{"norm_place": "pre", "init_std_qkv": 0.0573, "init_std_up": 0.0573, "lr_mult_up": 1.41, "decay_shape": "exp", "batch_tokens": 16384, "train_tokens": 178900000, "steps": 10920}
Each number is 500 + 25 x the weight over its row's rms, rounded and kept within 0 to 999. Layers, rows and columns count from 0. Numbers have three digits each. The size before them is the row's rms in percent of the matrix's.

# q: layer 2 attention query, 128x128, rms 0.0929, rows 0-63, columns 64-127
# k: layer 2 attention key, 128x128, rms 0.0932, rows 0-63, columns 64-127
# v: layer 2 attention value, 128x128, rms 0.0767, rows 0-35, columns 64-127
# o: layer 2 attention output (transposed), 128x128, rms 0.0639, rows 0-35, columns 64-127
q0 148:488486499506485508559495493544518493488506508509471495520514473487521453489493522488494469527485491472462473530456510491490469494487523551502505509479464466484491499490461515495494499505524538
k0 116:485515502483516463460517545461504520559488535527509513529532548489479500553502478486508501501487462497471573475489511458481509504495511525456480495501515509470495508531532476510529507521532499
q1 117:508488523533507487530452514510490485518503530513463519505509479496517475491455531536512475489460486466433514515488517461519485480491519553471508468465509450492488504487454476479513538480465514
k1 128:492523499479524495469519550470494517519448529507507526499492537546470504519513510532478521518493464503480503521537517480471515487513534499475496466497514484537531472515489530528519508516538544
q2 126:491494525467497519489530473476495518487512495468538478490486498542496526505521468457484522493569525552526474511491512518508452509493506469543538554540440506514516484537543511493539488512540495
k2 114:493477499510521512508489441504497462481530495495514465539498518509553486538500483495505523502487485482472493476489479455535472498484478499493506514468462554445444500477454503477489451467508533
q3 116:488510515482485517473560491483483508503497496492540451501493544557519495508537484457505513497525492515514465502481508504504476508500508458536512504522475517543510506538541528481527486454521512
k3 115:481508515521510495522497457472513473503502472447490491506513486475507513479503508497529537504522494500450497496514513471485517537505479513472518508448478493497444546501510513499483494506518535
q4 109:504494484486490500435543456461479501491485450504521490505482535530505506561569498485520532518519516507505519504481490531498505487498509457498481530532512512498520487525531527509493473478505507
k4 110:503503517500526491457505521471462496473464533476496496509515496524489490503538495508484573471507509493513485504528484517465508496524465492466488471500515506507464506520491509552478477494531526
q5 127:503489490495515479505459532519501489494510507512469515506519470459515467510475523551487475489444490469467515485541506492475528483522483545496512460467515463515479500463419481527429513510463494
k5 113:492503500519441519487497511490525503508510502508505472485513503526507491503458496505500462542500491484510502496450502463523500494484528502538515500528483461495537458493531477490517519505450507
q6 116:470495503482464520503538469482511518545491510518547447481501556510493497495505472479467553500528471523543498476508488490473500534525516469526480494514473507522504502523539495480511507495551510
k6 127:479528501515512500472482531503472464486507507459501535515512509476465523478508483494496499480516517526508494520513515511485505498509466462460498498471518510516461527540485510523484490509553525
q7 119:473500462501481429479474543494476499504482529498481498534501478503486479470514503518495495497470505507490535497546517513442546459500501481482513462473499445535488494499455482517442519516499486
k7 104:513522531491471505510493488529532457478558479466498466499500531541480515483494476508473465563537505499567497519489510513527515521513485518533504489531458473494520475527516464498478457506498529
q8 118:471509489531508428515453535526488490506495530502489488540513482470478486471519493497497494506490500485470521537519499512479537472508521491526506482483480509499483470478457462520447524532506498
k8 110:518513472509471517486525489530528479515521500507525495497516517528495484524487502488498452543499488490540516482478467502522532497515479486527500477516487472510562489513519544529502513533454482
q9 119:521516506528506498530428515549514507531503514459433517511506495494495485479458535499503472492476509474476481520505513507495526506509546536486526488473511502497468515464459466492487531493497487
k9 125:539491491506462505510490495501518505516525477496513436466522486515491468504458511490471450525499496492499504505489498486481504479478489503529483511487486468524547465478507496482523533525469489
q10 110:458503524438461468490523500478479487518493457456539507485478506540492493494485463509486525495553503524553500473524483534473500512550511487486484540469471534477484501523553517511509445504498494
k10 107:490496512477501493450497508515493514490475501452528483508520497460481511482518493478529487498494541523497507490535509497463494471520477474479481531474497517534478480521544514528467460512520507
q11 094:531476514474507572530490487496542499560496472472527546491438484530514508515448521526524491468522497480503489523498490491529568466479538518487542493516501485493538521474464514496527546463483531
k11 139:527485459529472559497460496509538518482531534514490515484496460514487480507494526486484481525492537495447529471502483484523511472483509530500514472499500474543542492462490460469486541510462459
q12 105:506536523501500464460511537467478454500504498528491547535518503488477492506505470505503498531511498464535541502536492545504532481522529447505493498467524532534462494506485494518493512528503493
k12 115:441503494466486447485514520512546528518488499481513478492514542499483548487510448444522468487533502545529476483515446507502509526486480495492465516470469513489500519510521487537433482515512489
q13 096:455486473506497460522510529529482480496505550486504490478509527514508504541488492468487486545506506490509518517451470545496470468520504548477509490485469539499451490482457464468499497541529505
k13 091:524535444522522487523511519541518501513493469552532521505533468534463502467514533493464496482478476509505554531510499482499495537553513504499478475528491493493531499490450534525533491519464520
q14 099:535467504510545479500517475522501507495542520523500472515524451492526498502535529492464535513535527477510535522524468534464487533535488489519483470486477497537526512495482487503450489509434465
k14 100:539482500507466487459502548491507503495508509466517503497501470475512555518518486469515511544483529516516475513480510514489491495523502507508541489539512458484512530510514496547511449491522531
q15 099:509519492530531510542514509515548454526518494497503494487483504513552511511484500508523498497495509486472512492454493512554475561504501501552492482511483491511457498506512462473522527445480524
k15 091:471478509497501486500527518533527523503509529534536484489468524467509471515517485540505561502524460513491493528459485492492547513516479523468513480552496496459541515466511529488508533486519503
q16 094:507516499515494534486497476504465488497530483557502473541524501480525528498519507520469441502475486546503493470475523495530479538436497473518517494531543512485511451475496480529479509438507507
k16 096:509498539490535519533500474453493498523498477502469532540476577485465461567491455528544521513493457489498489517473484516485528531487509498489477461521488528449488492471492477530528483463503526
q17 089:499470490527548502548494511506527504502512508492470528477483512534538493488473470504509511491516510496490474511459514489540476501516457506519479493517504522462484539488543526473561487475559489
k17 086:502495525504545510506477514558474529528481496550480500483507506470530458513521531511455510506515501459490490514518545471515470450505485527464501492483495496538488485480521515445513514470501538
q18 090:520540533506484497479510494500484499499496550551499500530533518475460521524508502525463507492490454488553538478504483521466496507486524485511534471509503494524486449508500463460441542517490479
k18 084:502492504473569509515519500519496474537485530495511512485533499497476546481518456449478482558497499523536510487496491514507506518478495513490474496484487571490475509541472470555523469514548546
q19 085:522528538499503531476497540505494492485516443488472496483501522533487518472479462559513504497516507516468477484536478489506536431514530498499500472497480473498452546435490509500534510486487508
k19 089:541498500501484484526481521536538514537510483476490494461498493472501460554492528537483500497501514531470520518459466504477504514495480505508536530500537544510453545489497518506459549513513474
q20 092:532537480462504483515494524464542510520513503464521461488475489474504504488488515485523485478495520488473494525499501475488550509503500510551450519498514519531482524479477519519503502493469508
k20 088:475494492502453471491510532503536513476492513474487453501488480538518514486547495471579512504474516467477491480465441472527493485529470508536524530482552438494544488469513511509471532521489450
q21 094:522524481511502533478507498504547531488491431455495503522454471511466507503492522514542491458480454479512465484511513483491588495487477523491497534500543491534518532494540539493480482488492475
k21 092:527469541499496525491487460434522494494479509510448493492490508505493501516470502475524510504513547479467512497508503455521453485487482500525514524495490495497534481500461475493487480524509506
q22 079:522450458486497480473500533524481516488463480500484536513502506491500490498503498465542513438450478496491502494481473454446537464465484472502533493476532491508530466534492507456464468525539473
k22 072:492491560493544505499491494479469473481497482491464524508521552499490506503457529505499466486510501459522499553540525531509486503502478499537494491468512485483505504509521494545522459494491533
q23 089:521508505501483503507503506516468529541500467497468534540484518539523479523494496541551505495474487527514440506515497439480531496447476486483503513484537478491540494521478512483502495506509529
k23 085:503480515500476539537441508485508499474495515454451510471500501478511432490464489513482464514532494507471504540501510504519493494437539537508486484475476498507472471492488486506531480507517524
q24 102:506484500469471503523535488460507538461504481484531505474469538492513527508537509483492532505531528545549518509470496518489463518487513492545502512513482506495514496522504534464484494536514511
k24 137:526496503471502492489483531487459542517466532513510499491451494533471504494517520529496501496510519493496473509522520518457499470516480533507491501527514514486520552489502577513518489497514519
q25 123:521496501495499493553530507494517529484508467500508475501467461510502508513535474480501544508514505503520471544470485505481477501486514503544486530506456522513517501538501544478470466508522504
k25 115:520519495495470518502492535500501504470522473523537498467495480501475495500487509520488458509496533488527473466510488501492511463497566502542489498511497511524535474487543511454512545517467414
q26 098:515497470507516517482495472496469481464492514495486495510470541504480469507481494512486493513477467508495518472509475466540489452519525495475478458520527520518494458507527488486535504513476485
k26 112:471502505511555478483527524458499496461508500454492529550525497486475497508492525478505539481508476504484518485516504491485524505514495522477502508461502496504484510529498516537491488502533531
q27 096:525541478520507532435500480488466499501507475513524523525457495519508504557549514482508531482473481477511532477519486520500498527487515456519496470546527544513479490481533481490468517496485544
k27 109:472503487515536479477527536441473504505440529498486531502491481488476519481501498489507560483517532531509515509510538542481520515476461463473507484486520502518491520549499485534497535502554503
q28 100:539494523515489506511474527499515501477513488500468533518523488472481479493477502544515451492449506471474519491510503497537517487507523529496499494509546533483476488461458471506499546491472501
k28 117:495485486497518513474458505514497530526476512543488505497497530560500469535502475502462461527458487482517497470512466493508506487494513494535498472503519519510514480493461475501531520514501464
q29 097:448487507478449516469554494495495497515487531536536466452498531510488512508497481473463537499535479543536513510510458510481497519532526468502478469509493501528518522530525506495472472460541494
k29 120:475521510499503482538464509470478467457522481506494512519502517521492533483511489505501499483531482503492508499503477506508531518518459515496506481459512489479497524490498494513459477484517527
q30 105:532498505545486543484526478501530491511489451499536509496487512534512489528505445452517511511531485498513515548488493527544486545509515464533426529520515539470530519504536472493513515479500488
k30 094:511476481493544467458497527462500525496443536541511527508496481514506465536514465504490530467461480493494500518532497515478479498498468511486489464464528537501483534484479513516498509473502479
q31 098:476498488487490484483561504487463498506490505511522479473488548498462505492497478493440531480553518530522483476526471517453529476524511489499480452481469485517547531515487509493515471474536516
k31 109:468511522506491482494472521510487461471478518470492541512534489461484520473503485498518504477532504528491488509531501503505511517507490503465492523506522517497463534507483517511503480493525542
q32 100:475478484450456450475511496502459526502459508521537498507481489529467467495494497460485540515508483516535488473506497447436502483516496492478474504479475459498536512528512506477507509518520516
k32 119:470511514472546474498491513508473487494491489472511483507511503494505515453480492494516502501511508502522508526515508501524511515507487479486503507488493513492470509550521566528493446499557523
q33 094:470479510491496466501489517477487501527468566565511510485502450478494515511474531506488544535499475452492510451506522509494518487474539490467519516462454486501508485479496456526441509536491474
k33 093:463515510524500449473484522528490469496477510490518551495501498529479550458512475513488449550522477501552501557481499485480536465521494502494504505523498501538520500527494534500529464572545520
q34 111:555532523515540545513464464504494499476524485460452522518502508507506442499496492538527481507479465489498468514493528471534486529478485541514521511507564516460516531493509534480560500483537508
k34 101:492484471503477511490498492445539513550476486506491470450507474482514469513492502473509518490490500463468506494491510492510520490479494491486512503464463480530527501470494470441424574493458464
q35 122:502495492545534513525483500514550474488525495495484500520510480524494483490454544514473493507496532472461490510499528510539507486491537491515532479472483475539509490471473458536526516470454506
k35 086:531541485533491535508531467479523542512549546490490454489523480554460471515538522525509511537519469496521482521485482465555528501463530503514551522513546501500541501475535517483503528504487471
q36 102:506515504435509503482509507531492495474466464435488543514472535549517483535512473523524499453529500511517496505519516487486503516493481505485486488502510525508504537522550554478568504483493517
k36 094:494457514482545510532493445508502521491507466499507509490500475481507457551439511489512468464533536563441481512501516500485457471503498513483453541506484514514503488515508526483504525517491493
q37 102:514457515525498493456486501489481504513493536563515475523519470513427491536509492489467546516511480485524502476539483526469519503513546418540559522520475489522506482508495461538460509510479480
k37 111:493470494484512496481483473479490509479513528481482498507513526489490539524489437530480456521495516534550478500522470483501502543501460502499463501474506560451479504539501459549482458486557492
q38 090:486500512505474484464474535485461529504502504516483490490468489470471525506532481497508490507490480494536526510515454491468539483495505508512518523521535505448491472491435493525452511547506457
k38 090:459500475463510439456507502502524502513457542483469529525479504508520523481471453482462495516496474513515498484515460497474505519510508460539497466474466541499509487508472450538486470512487520
q39 095:471522497515501449538480524542467482509455562528499522495509519472491483500529488502478464523479476483500519476484508514470466470526475484450507473455498454506500446505493488448477537551553495
k39 096:517519501474477497514515493515496487538495488501518502516517551505528529473472473493450468502513519473517526531533521526453492549525499512487451503495465528491503512462549488479506470475506532
q40 096:479506522553510481493499514487526483527500521542529444491526503505462489492512511489512495514519517486495494506506503560519497480529515481502511490488454545536504500504477443500492540499497464
k40 089:535477486503497478529542519490540542497515511528564532490553547497465558509529516515500513477508454518521521490479490483490499533520458480476496481513541515491518528476505515516490499483528542
q41 099:519520486556495503507516475489512495499506492483528447475432511498547476518488494493510483501522523521471511531477476456517522517461489519551502486532533519503528520479464513524534493471526495
k41 096:491530510526455499521516540493510531489500499491456482526463511519513471543535525541516539490470462464508496491478475498481495529507474497483546459516528479463529506468480522521480498470497453
q42 094:482516501534495502479509507508529512560496466529511515529514502550463532531550484483492502547467468474534499505500498541526527501484520485505544485494499501485490505499491453489488512465505481
k42 089:540474510463512490509509482489552515502495508513513484494455563512495487488481498558515480498499472562512514538531509490497492522496517496484511453496509527480488521491467500540517490485553526
q43 092:526541509541528563506481524452504468545477433507499497507470509517504511518536499498518468519489501514507471478502474487539510455460520474481509481508503535512477500478497489499523543449494518
k43 092:492514521495516479526547468507543534505521491517493513507493551503493514527508514506524505493476455548488527492467496496492515516459470527484495494485532508461513524463543470486503527457525511
q44 093:540489514532515469448501522487488519485448503547482535520514479490482468521509518534441520537523484505543501469538506504456517463519492505492501461508488500510505489499509468459476517522449496
k44 090:495473487470525479486541503510499498510521529521476534500501512462508509475501453477488465516543540511522487509502481476497490528513525477508496515484505546468486547541483494560479489493516488
q45 102:504500515538505539517463468444511488473513472487498491541526491472500478478528514503486465467507471474469538452517508507506502468505482525472461484485466514484471494476542507460472505513502481
k45 101:481501509520535510490549473490512490510505514526530504467528513496533528502534513470533507525506523470500514499441508495543505495498515506473497528463491504518493513500544507466432527504490526
q46 087:478467486458533472489504495553475523448497468490469469493529548505499506560520498483485516539491480539495451496512497518511495525515491501484536498504537534507497518513465500525516502523466518
k46 089:487545482485491502490549464527456493502452475504463479491527435502474493522500513477448528474528508486515505516541498490514475506460482467508466536499493493511525462523525501485541509483501495
q47 086:472479486485460486469505498504466505480492486496518516514554522538480476499498482485486509508485490514514501500503466487444468522509528518564511490561510446480507508522495484530487477492460483
k47 089:538457493487528500515447479511485482512511524509470524514515509476470472501509457492482503513480499508526469524563517511510460528538516490518467533476500524515475465522454499537526503452465493
q48 099:497487547537528488467512516529481482486507547530505515526548512502468483512547485506489506528522484478501526478511496552480481459488504469544521470492485532527492489495482476484461520521488485
k48 095:500505476492560472527550480514490519547529469503497499483497530490466542513464477504490452516532504540495486484492473516499460540507509468480458496475491515490483508475489476561496459475498516
q49 088:483514477532494507522465474524482487498515466548494499518520488520513489480479482507461480526502491455507508479538497487541484442498491529486483506454522501494485514464533475462512499486525487
k49 094:497556525465497481516483475561499521563445465494563490483519519452535528475509498505508498510503474494504489563500510516518519533514514517452482516502464486525485529493511486483499472497508558
q50 095:551490463480477497502515514501483523478497458490498540519496488461532468483492509520538488490453477500510497495535501476484551468480458514449498510478513443494526505505516561473495470504504509
k50 092:506520530491459546512459480487489492476471525503477497509493495512520522466513507444488479525508549436488503495500495480499492513484474487547501484461476523520486478537543483497452491507477482
q51 104:516500429484457512497509458532508497508516500535539467527519501456512563493503511466510492481452487533502495479466512443514481513490435512510498559520527461503547461496504486514454495449531516
k51 104:477514544499505538527466503476467471460508484504508497515495548533493511467513491515521509520480466484546458535503514486498518509497536512531473451494448496512496485508490530515554453469512515
q52 094:480526510485496498494502543484487517569490535478515549463505458543410528522480501482470488485540475476539485517488489556495530486540523506515536501496486491536489505510483528499490484508441508
k52 092:505463422500493506440520496520519524497512520505533530517481477492465544520501468507511471511487527558464519521537497482528455481477498482532488529488508514508522522486480523518494504508504470
q53 100:487485502466484535492506504453484523502485493530538534519471488531471496491500530491493534501495470515542515530494481514474510476477537502496501534492491489526520436545499518503478526556481536
k53 099:502485506505534550468500490491488505459512544474516551540533472509477565466479524516488475495517495516490519488530511480556468477471530491516520533483462502515521481565488499516533477483489501
q54 089:532479483487519546505486483557486527503495479523484532489470486548508514537511535521524553509476537493499505519487525474486503522447480490474513494493558512464554495488527513529493485509501496
k54 091:477476513477528543534477493515467527488465499487465513523474535526492451518470496537517514555525473491482448503510504511479469484492533507492532487472498503509438486506457506519555461503505551
q55 091:503470492457459492499494494515469501497473448539474504512504489480474527528542485494517481509462496500533526529537466452491464521486494492506503488509545487468507472509487512518471452535503502
k55 093:478467479447506482508450488519492490486488508474493566526468547489500482502470487473499484511489472513498528485496497516474532500490495500532512470472465505501419468517513465547562450479492524
q56 085:521517500528487499482486501508493482485469488502488504512498500500488479447465507493522492532465468462494489485494490465482560471491501483464501538526472454531523512508498517504517492506495506
k56 083:495537512493475514528466521497502483492506534489502444492544447449519522478521501493523489480516570466527478517517474493535515500494503490469512543484505488512540515481505484507445482510508519
q57 099:474489536510481506476522490478478510524506537513523444500472490520478500487496516506473497524524500477516483485487486510491513413529570518487487526465465500564485502460466454509475518515479473
k57 094:500526496542471486484522526525494484541505522501549479512531538487481576434504510494507501540505486535516527509475494480502512523519506474498486506534529466505511500504512506522492478527506460
q58 092:538541480499501466492516481551459498448464528481499533514475519495516493491490529510503522543504509493474507553505513499442490534510478496496501478501570448464489502510500519470508473523473510
k58 095:526500503460479457512484513517500477527463522489480490477497478494536469477489460492515492468519524455503479488521475533490450508524469493520559521522483491504481498500491482529523498495466486
q59 093:532507527544503501477500527457488449499511491502525514465500490489472501520507500522482506518526539470474524535497439568495506487522546493553508469507494504508487484506500478466532500530478525
k59 097:472516470513493478524544514523522535520537526507478517490501498520499507541550465502495547484480507540513538474481437545501461512510481500485548477496496543455503543494489501533472492456521487
q60 078:566445512515552546496501485510548528465475512494489522562554500473507524505530465519540505496473487509463518476546552472469515477478449493520489499491510463484510471495514514510473491500506480
k60 082:506502559481530483510500507454473473504494478519482509507469538471462493530480495536505471528505541481526485507492507507497505487547473503547530502478483538505440512489516453538474503483497516
q61 086:496484516537550574487523483468557559509528502511508497502507469496485516556484533479476507514515530487460531492489501523550544502487497493509494488509472545503515488490506498479516505431485506
k61 089:513508540522517506477516516485493495468503471514479512510457476498514511557525491502527495527524479496498484484470527459518487464480486482478497519529514527447532517505488458485533494507521484
q62 091:488491481516484465494455476480495482481480540515505459510535492479471506484480428469475490552531529483506543536474468541483480532529523489548493488536513468489512479503468469484478512527516525
k62 088:463504460447538503506485541514507483509498519508517500495508544500520495488546493505487509494483500476549508516492482498504506503512489505521453485493474510463490497491452509519500466499501501
q63 094:527470459508508497479496488488506504486522537539490488519576519446504517513491530478500502526461493486472494453528517493515542453526453524466500499463533480507560478503488478482442509513473514
k63 088:468525513506433484516497497511465460506510489482538480504500500496519547491496482473495493496521526472520480549494523476520521487523463495534494502488490484533475547521536480519518486523537503
v0 102:479505513494501516523511522516528480481519507498502466471495529467475489487492516523470505513509496487453481490456445464475514491483534534458515496503474521532548529504512467506435492562503478
o0 101:478485472516475505513515470467521531485453491495498559499489507501543518517505484452528492485502491543540510482482521474507487496482427491469534500497508493474498519484561538521496496499514500
v1 097:480463487498492506490500510487514513531500450494536511477533492475472445518539523490476509516471544515499514518516525479524469523489497513515504520545475504529494510528485507520464530473516524
o1 097:510479489491510519545478506463536505497524489543470502502510502518496541508454490548527473450464525505479473508488505499488507477501546504523525515523484482430484486493487510471471569492481482
v2 112:495488479458481544513511456479508495534506463460449487485484496471524499497516523529485487512488517493462506508496559444503533501512459502541458468465465515527511521529482481529522505539504498
o2 106:492523544468515510521518518501481480526501544476519465529513525515510516539489489491487519495495505480479524468486460517510490477467549511521520513488503470466515500525509442468484546472522466
v3 100:521546550484526494566506539471486496499497477511498512497480487523446495499514482497540445452528516495488495513484506493498515480467535511486501518545551497485509535518475540487466462481501519
o3 098:497481473516498490483474453479459516494494515463482493472488497467510486489476484514493473541510417491508485489503504505502478520489482453488465531502536494536494466460531489523489509459509533
v4 119:530496461509520498464489473462476495505514478494496477508519548475521482551503516526477493518461523501517526490535499518536507468509519529509485435473530550485474502480500526471508537494478474
o4 114:477503534481475519531506527527518517512541471501520495497491506525514535496436517507519516485519530500462498537457559491463520513447468512496514512508437481463514558533495511488533500484508507
v5 103:474527500511518514516456500506550512489540485509481475492502533496470496481515498497508506504512456533493535508532482491522517481488468455545495500517474475541539495520496454474471522503544515
o5 107:540469510514528509524475498473520481519468542532493552517506517502486477501526535458523496500498504521566470474488492509540494521506530521497526509502526510436517475503513538510470484507474452
v6 105:454546530498458488513505504508496510498447497544511491499455456508508477521520462514512448460515517458522509445507467510506487489487549527509495505460473498537484535479513504511505518499501507
o6 102:480502507483463492462476497490507500499491489480484499503463522489509494516466538497491521538505508487521461502508513508507550495468493481476494476491497529515536498464522450519512456495483474
v7 103:506538517473480490474497502504522475512496508521519481509545498492478512548530495484542468474523533489477523515493507535534463470484507500523538530515501484502464476528528516470497474444537521
o7 091:502509471505522498508457460510450490502510505506473450520513486486451523477506538483497551553506500452503470495513463560493518473532553480534472516494523517519472529494439495468520518501432497
v8 098:517461486515514495490492492486503524509505509467450511498472530442544484512511489532506467507496461523487476502535453495513460491479500494482468457506519512432464477528482499473477508532470426
o8 097:479527500508490483517513519515491559525528476481508503491495489511509494504471458488497466466483502517465500504464523507486502507474468540483509525506472434480538504498497531513498493498543519
v9 100:485499453471515512504505499488495532558495504548474511511521553502480471494539495537482460504509487555493515531545556531537499481473469494534453506460532495489485513513504517497463503489520513
o9 097:551509516514527491534484510533480433505515524456502444513485501491503520502502529471511502512473488494499494487476458550500479481470567544522485512521516481499539484519475478499496553485500509
v10 099:512509530517499506508522553563494515484472512494581493479505518519462489525494541490530494451525469504494505481477527522487499504514507489465542519505531502519505526468533523509515479459500492
o10 094:507500421510506494497484464483506513525495471508493506502478510491488478485511513521475499545517469500522497489548479452530541493490517495477468481498583526522473500470480481512490487502509483
v11 101:504467425492530575509501500497505493526475496527493467497532510478457498494501564497493451473522514535492513488515522501516518513510485488508453522510531505523518511541513512521466492471508487
o11 098:534479490524521504517487523505481470511473510514511510503477542510513522490492511483513452503491454503505479494513487510481496510436546534487458514511552471483518477478492469489501526474513496
v12 103:512490505496458518505519511522500468521499441493492451461540506505449527505478554488526484474523551500460507495528504458471525473539539555521500464468472494525469555494491485499475489495471500
o12 102:513479470466505496522516491447501516501472499502524534491491492529506530487501509491494506511516523469523521492466496501468503510444506462495474512460453536503465539484502475516493539489502517
v13 091:521503526458482508515469533480511534502484514524528475531509495567513544565479516484509512476496503491515496540484541503502505432480515532541510542510506489479508489507523523502482498449479514
o13 098:531501469517488477493473481513467476516471541472496467491519443494468486484507497500498504522528493486507516518533458478493501489486543413484461526524536542548487480507481489515477474489507544
v14 105:491559486525493498492488520482470553510484521515466535484524506502526509471521537447512497511488500501517562493505465509517527476477515495505526518493550453534498496466542528519476550492509515
o14 102:518457514471469469465458491532553491487483471493475473494497475505497484498450503524497510507494509521510454531533540502484500500524521499477526505468510545486534526505493513504537475517457493
v15 108:464493521476494492503493484490493491478452559536494528477449491534519508496497479506469503479487483504540504501475503543511461525466523494543525539519468508520502480514500524531522522509477520
o15 112:504530488528481524485477518499519491470481487433480500479479470478500464499536501471498512514489497516477484471508465503522508485487494525480478527520500500495519483483492465509460423486480501
v16 098:467484498526478508509475486534542506488505507479515531491526488490498458493454548552464474502538495482514538509535480526485470527474513498524503488490474486502488509477491523524551487476486540
o16 105:530459509498520495510523546536525487494507471537494510542499500518492486538522506507485458450477510497447482482512532527520554495484509474498502508511496524504496474503457521507464494521491507
v17 108:520503475535475492533526509460531516477476461526488491472478476542493513505528549473518461448492509518534524449512486489501484478469458522550505514494485485486526537466473496526492519491484492
o17 113:482497514454499535508465521462494472473516515481501523490465536520481480492480496499485474514514508490507516524468455538487532509453554511481477504491506501456524477494505478517517457492495449
v18 099:476468486518500523505485456517535462533525464495472510532488501488505508462490450489484528469505495515497481467508508468516493507498499477533437465466457513529490500533483476505439464502494507
o18 104:533497513506500521509542532490467465492472529527487532485491538502538528522544525481531467503502488482481474487467479521523477515489480529503484505517459437500484487534489476471500532519513462
v19 094:534528509481532484561534546502519514489510520500521533499503494478460512510495510500515514489534467526461496515457540528499498551504528486506515540476499471538466497495531526496492499496522481
o19 093:507490452519526539477467483486498537514493487528483477511489544498470507470488507492504469521464476486501467485515492464515481518501532543506481488507559507496489484490485508463503488495495471
v20 088:492532511514488537474523456555493502512475469484491479518534468483481527450506465460535531501476539467562508479484526443482520497510518525517520486501458490525465463490528509504525516487470487
o20 081:486510500444515472472484461468495476499475497481505475453502504500503478498496501505468506535534526510491499492510436492496486509536521484517481521476504509517483501516458466513477549509508519
v21 094:503531500485500468509537540460461537500470538510540504452520512452500538512503510500480492478533486554492521523484495469507521480483561545474503497501469492499487509475510512462483498496524512
o21 100:444477423524460486486461510500545553530502467484502513486477479499542488485469455497469510513512505526496505487525510456482488483520461520502498507503502512479494513480517533472510506501473492
v22 099:535500501502501466480529514507513472512508465499499489453485542521486532488503514509508486489552491503471484526482457487525515515502525547496541477499528532425539551518492524498498505485528530
o22 091:460490456490500523489520486507500517491471480465519514492495534478496495470512468497443523512502457474538509519534531518457535500507472478489502493451499494539444497490502528520522503493470529
v23 104:472507512509491480468485477491480482528524566498502557513482512476498486469538481455494504521453466465476498539446495506509493554523502491465509478514509476504497482503496474536507498544527515
o23 108:504494533499510492476494484507535494451487503525492513505488498483499501509490474492521524490504536515479514509466542524501466489541453517519554515488467477483498504500502507480531495516493462
v24 120:519491504439505515552528540504530499474432532547547468458443505503482482547506535499490465501536524509468504507493519522475495474490512513517506529481500480514514524508482524466497536500491521
o24 110:520497480530479498507485487480495519518496502458490496517487470460486451498482512511494496492476445498537496498519483516517530504445554490482469508514585530520538483451526459514472497469494483
v25 110:485469462500488488441488467476481479531527474478443498563499519515524482496478491547503503532484509467506495454520500498526500497501485497525513453511499561467471491499494482500491470481473514
o25 111:488527545478500501544545497545476470514527525478522457491525484531500547499541515485526520494517515484488523509465491531481494477507490471522513516517433480496485525537494496517493513486491519
v26 096:527525497538462490488556507474493474475542515513494531464491500493491530499496505464521500498495466457520505494495526481486528474526488525451512500468488476449482504494469485500493491505501480
o26 107:421503539454519518476476506483497522478513486505473506514463526477490481484486501446493524515519530505491524480449476471507526535550504493523533517471504498476491519494531517474520489518507456
v27 099:514468465527571476566513494477512465485498475499492500495520544516495490458497521518519486496511502484480514502526507529476520480447463476545520472495503478480513505497505496505475524504502503
o27 100:527483513507518546498504525502527504504489490512510535498518545544466514497509554491507464486457485489524464527469530523497505529452540502468463499504505476511523494531511503490514474513469502
v28 102:476503523532499481541496502507503482455466509479533482487535466505461481515463509481513494492506511477462498470492500530461514475503503514497525498533541466563493474473487517489462483478509527
o28 105:517473456520505535500509480472547533512490477568492530513505487510507520478505522522534472495504495505530444509524527434517487519505490481479498500479485523518464507469521506500513467504480504
v29 105:520478499502514480452500475524484505493531434487474526511487536490501506487494489539515516508462554509533468519538472495530466500524486528497492424476498539439503479531479487499528469485522526
o29 106:517527518485540487536530508504464482511521487483529475476527495515488496495517501505472492491517497486476509486469510535483508497511483507522500513518473464484490500519490523547483569511519515
v30 093:471539459521469511467457473559486474509487508487478521527504492493494485498527480441497484538469500472512515500516521533504529486515472481513452474455509439564473493488524464507493552503534519
o30 094:557475535498535496478500510502558451535479496573499467522500523508505523499480534479533541475521520518518449510518521489512513492507501516534546514506505552477555493540517519480503502486468475
v31 116:505536501520532491492509492439493523497503510505481510533532487529475529456508534454510521497502482473517524468490503492535525558498467431489527511540549488518497503499489540504507514481525529
o31 115:507514483457531518463502474517503466500519518520495483464524512482487459493493536506516496528490476509502479535509504488501462511585526484507518489474521461475447496505493476527527479500462465
v32 108:530502502520546508513523482524484493464502495516491465490493494531516498486486494520524481487485532495555534482522497537503480501513490473523511496501479496476411489526469513485519493433540540
o32 110:548524540461517500515482543519468472508533476507484520481516525467488443520495534490498464531503496465449449525484504513493494526500492524478480521510539497523534483499495492514490499494506510
v33 104:483462526528500476436486460526466468504544504489481499519552486521505506478472491522522548508500473492525488512491473472511526502524506516524509498517488532479529459447561533491527521491486486
o33 114:524533476466477487480550505522531469478471491482531491485524488497500497519540505508472554527535528495484507521543495495488471494525457457493512465487462497561451527540464476547515491527494542
v34 107:492476465500486458508493510479539548483534486511507505487513479494489475490488465536472461491480466480510467454485458460530497471490535520533501485473480525487550491496472492453504497548491502
o34 107:461481541507510468514493488508533476488493508449481500511445501525547502524499499507502489519509538488519511446481476552481520504474492452512516496508452471490544450513510544521510488506504510
v35 103:466533548538485505519489507522484507462501505520537466484544470537474516513542478498509502519516493495496539474475546495473519498513527500517531551506521487481504530460513516526507561454506487
o35 097:517488490480486503456479471481541475492476492527502502500474510488491479489465543517484548545507529499553471493533474461517497491533500462473509465478520556495454520486499479525526461503463477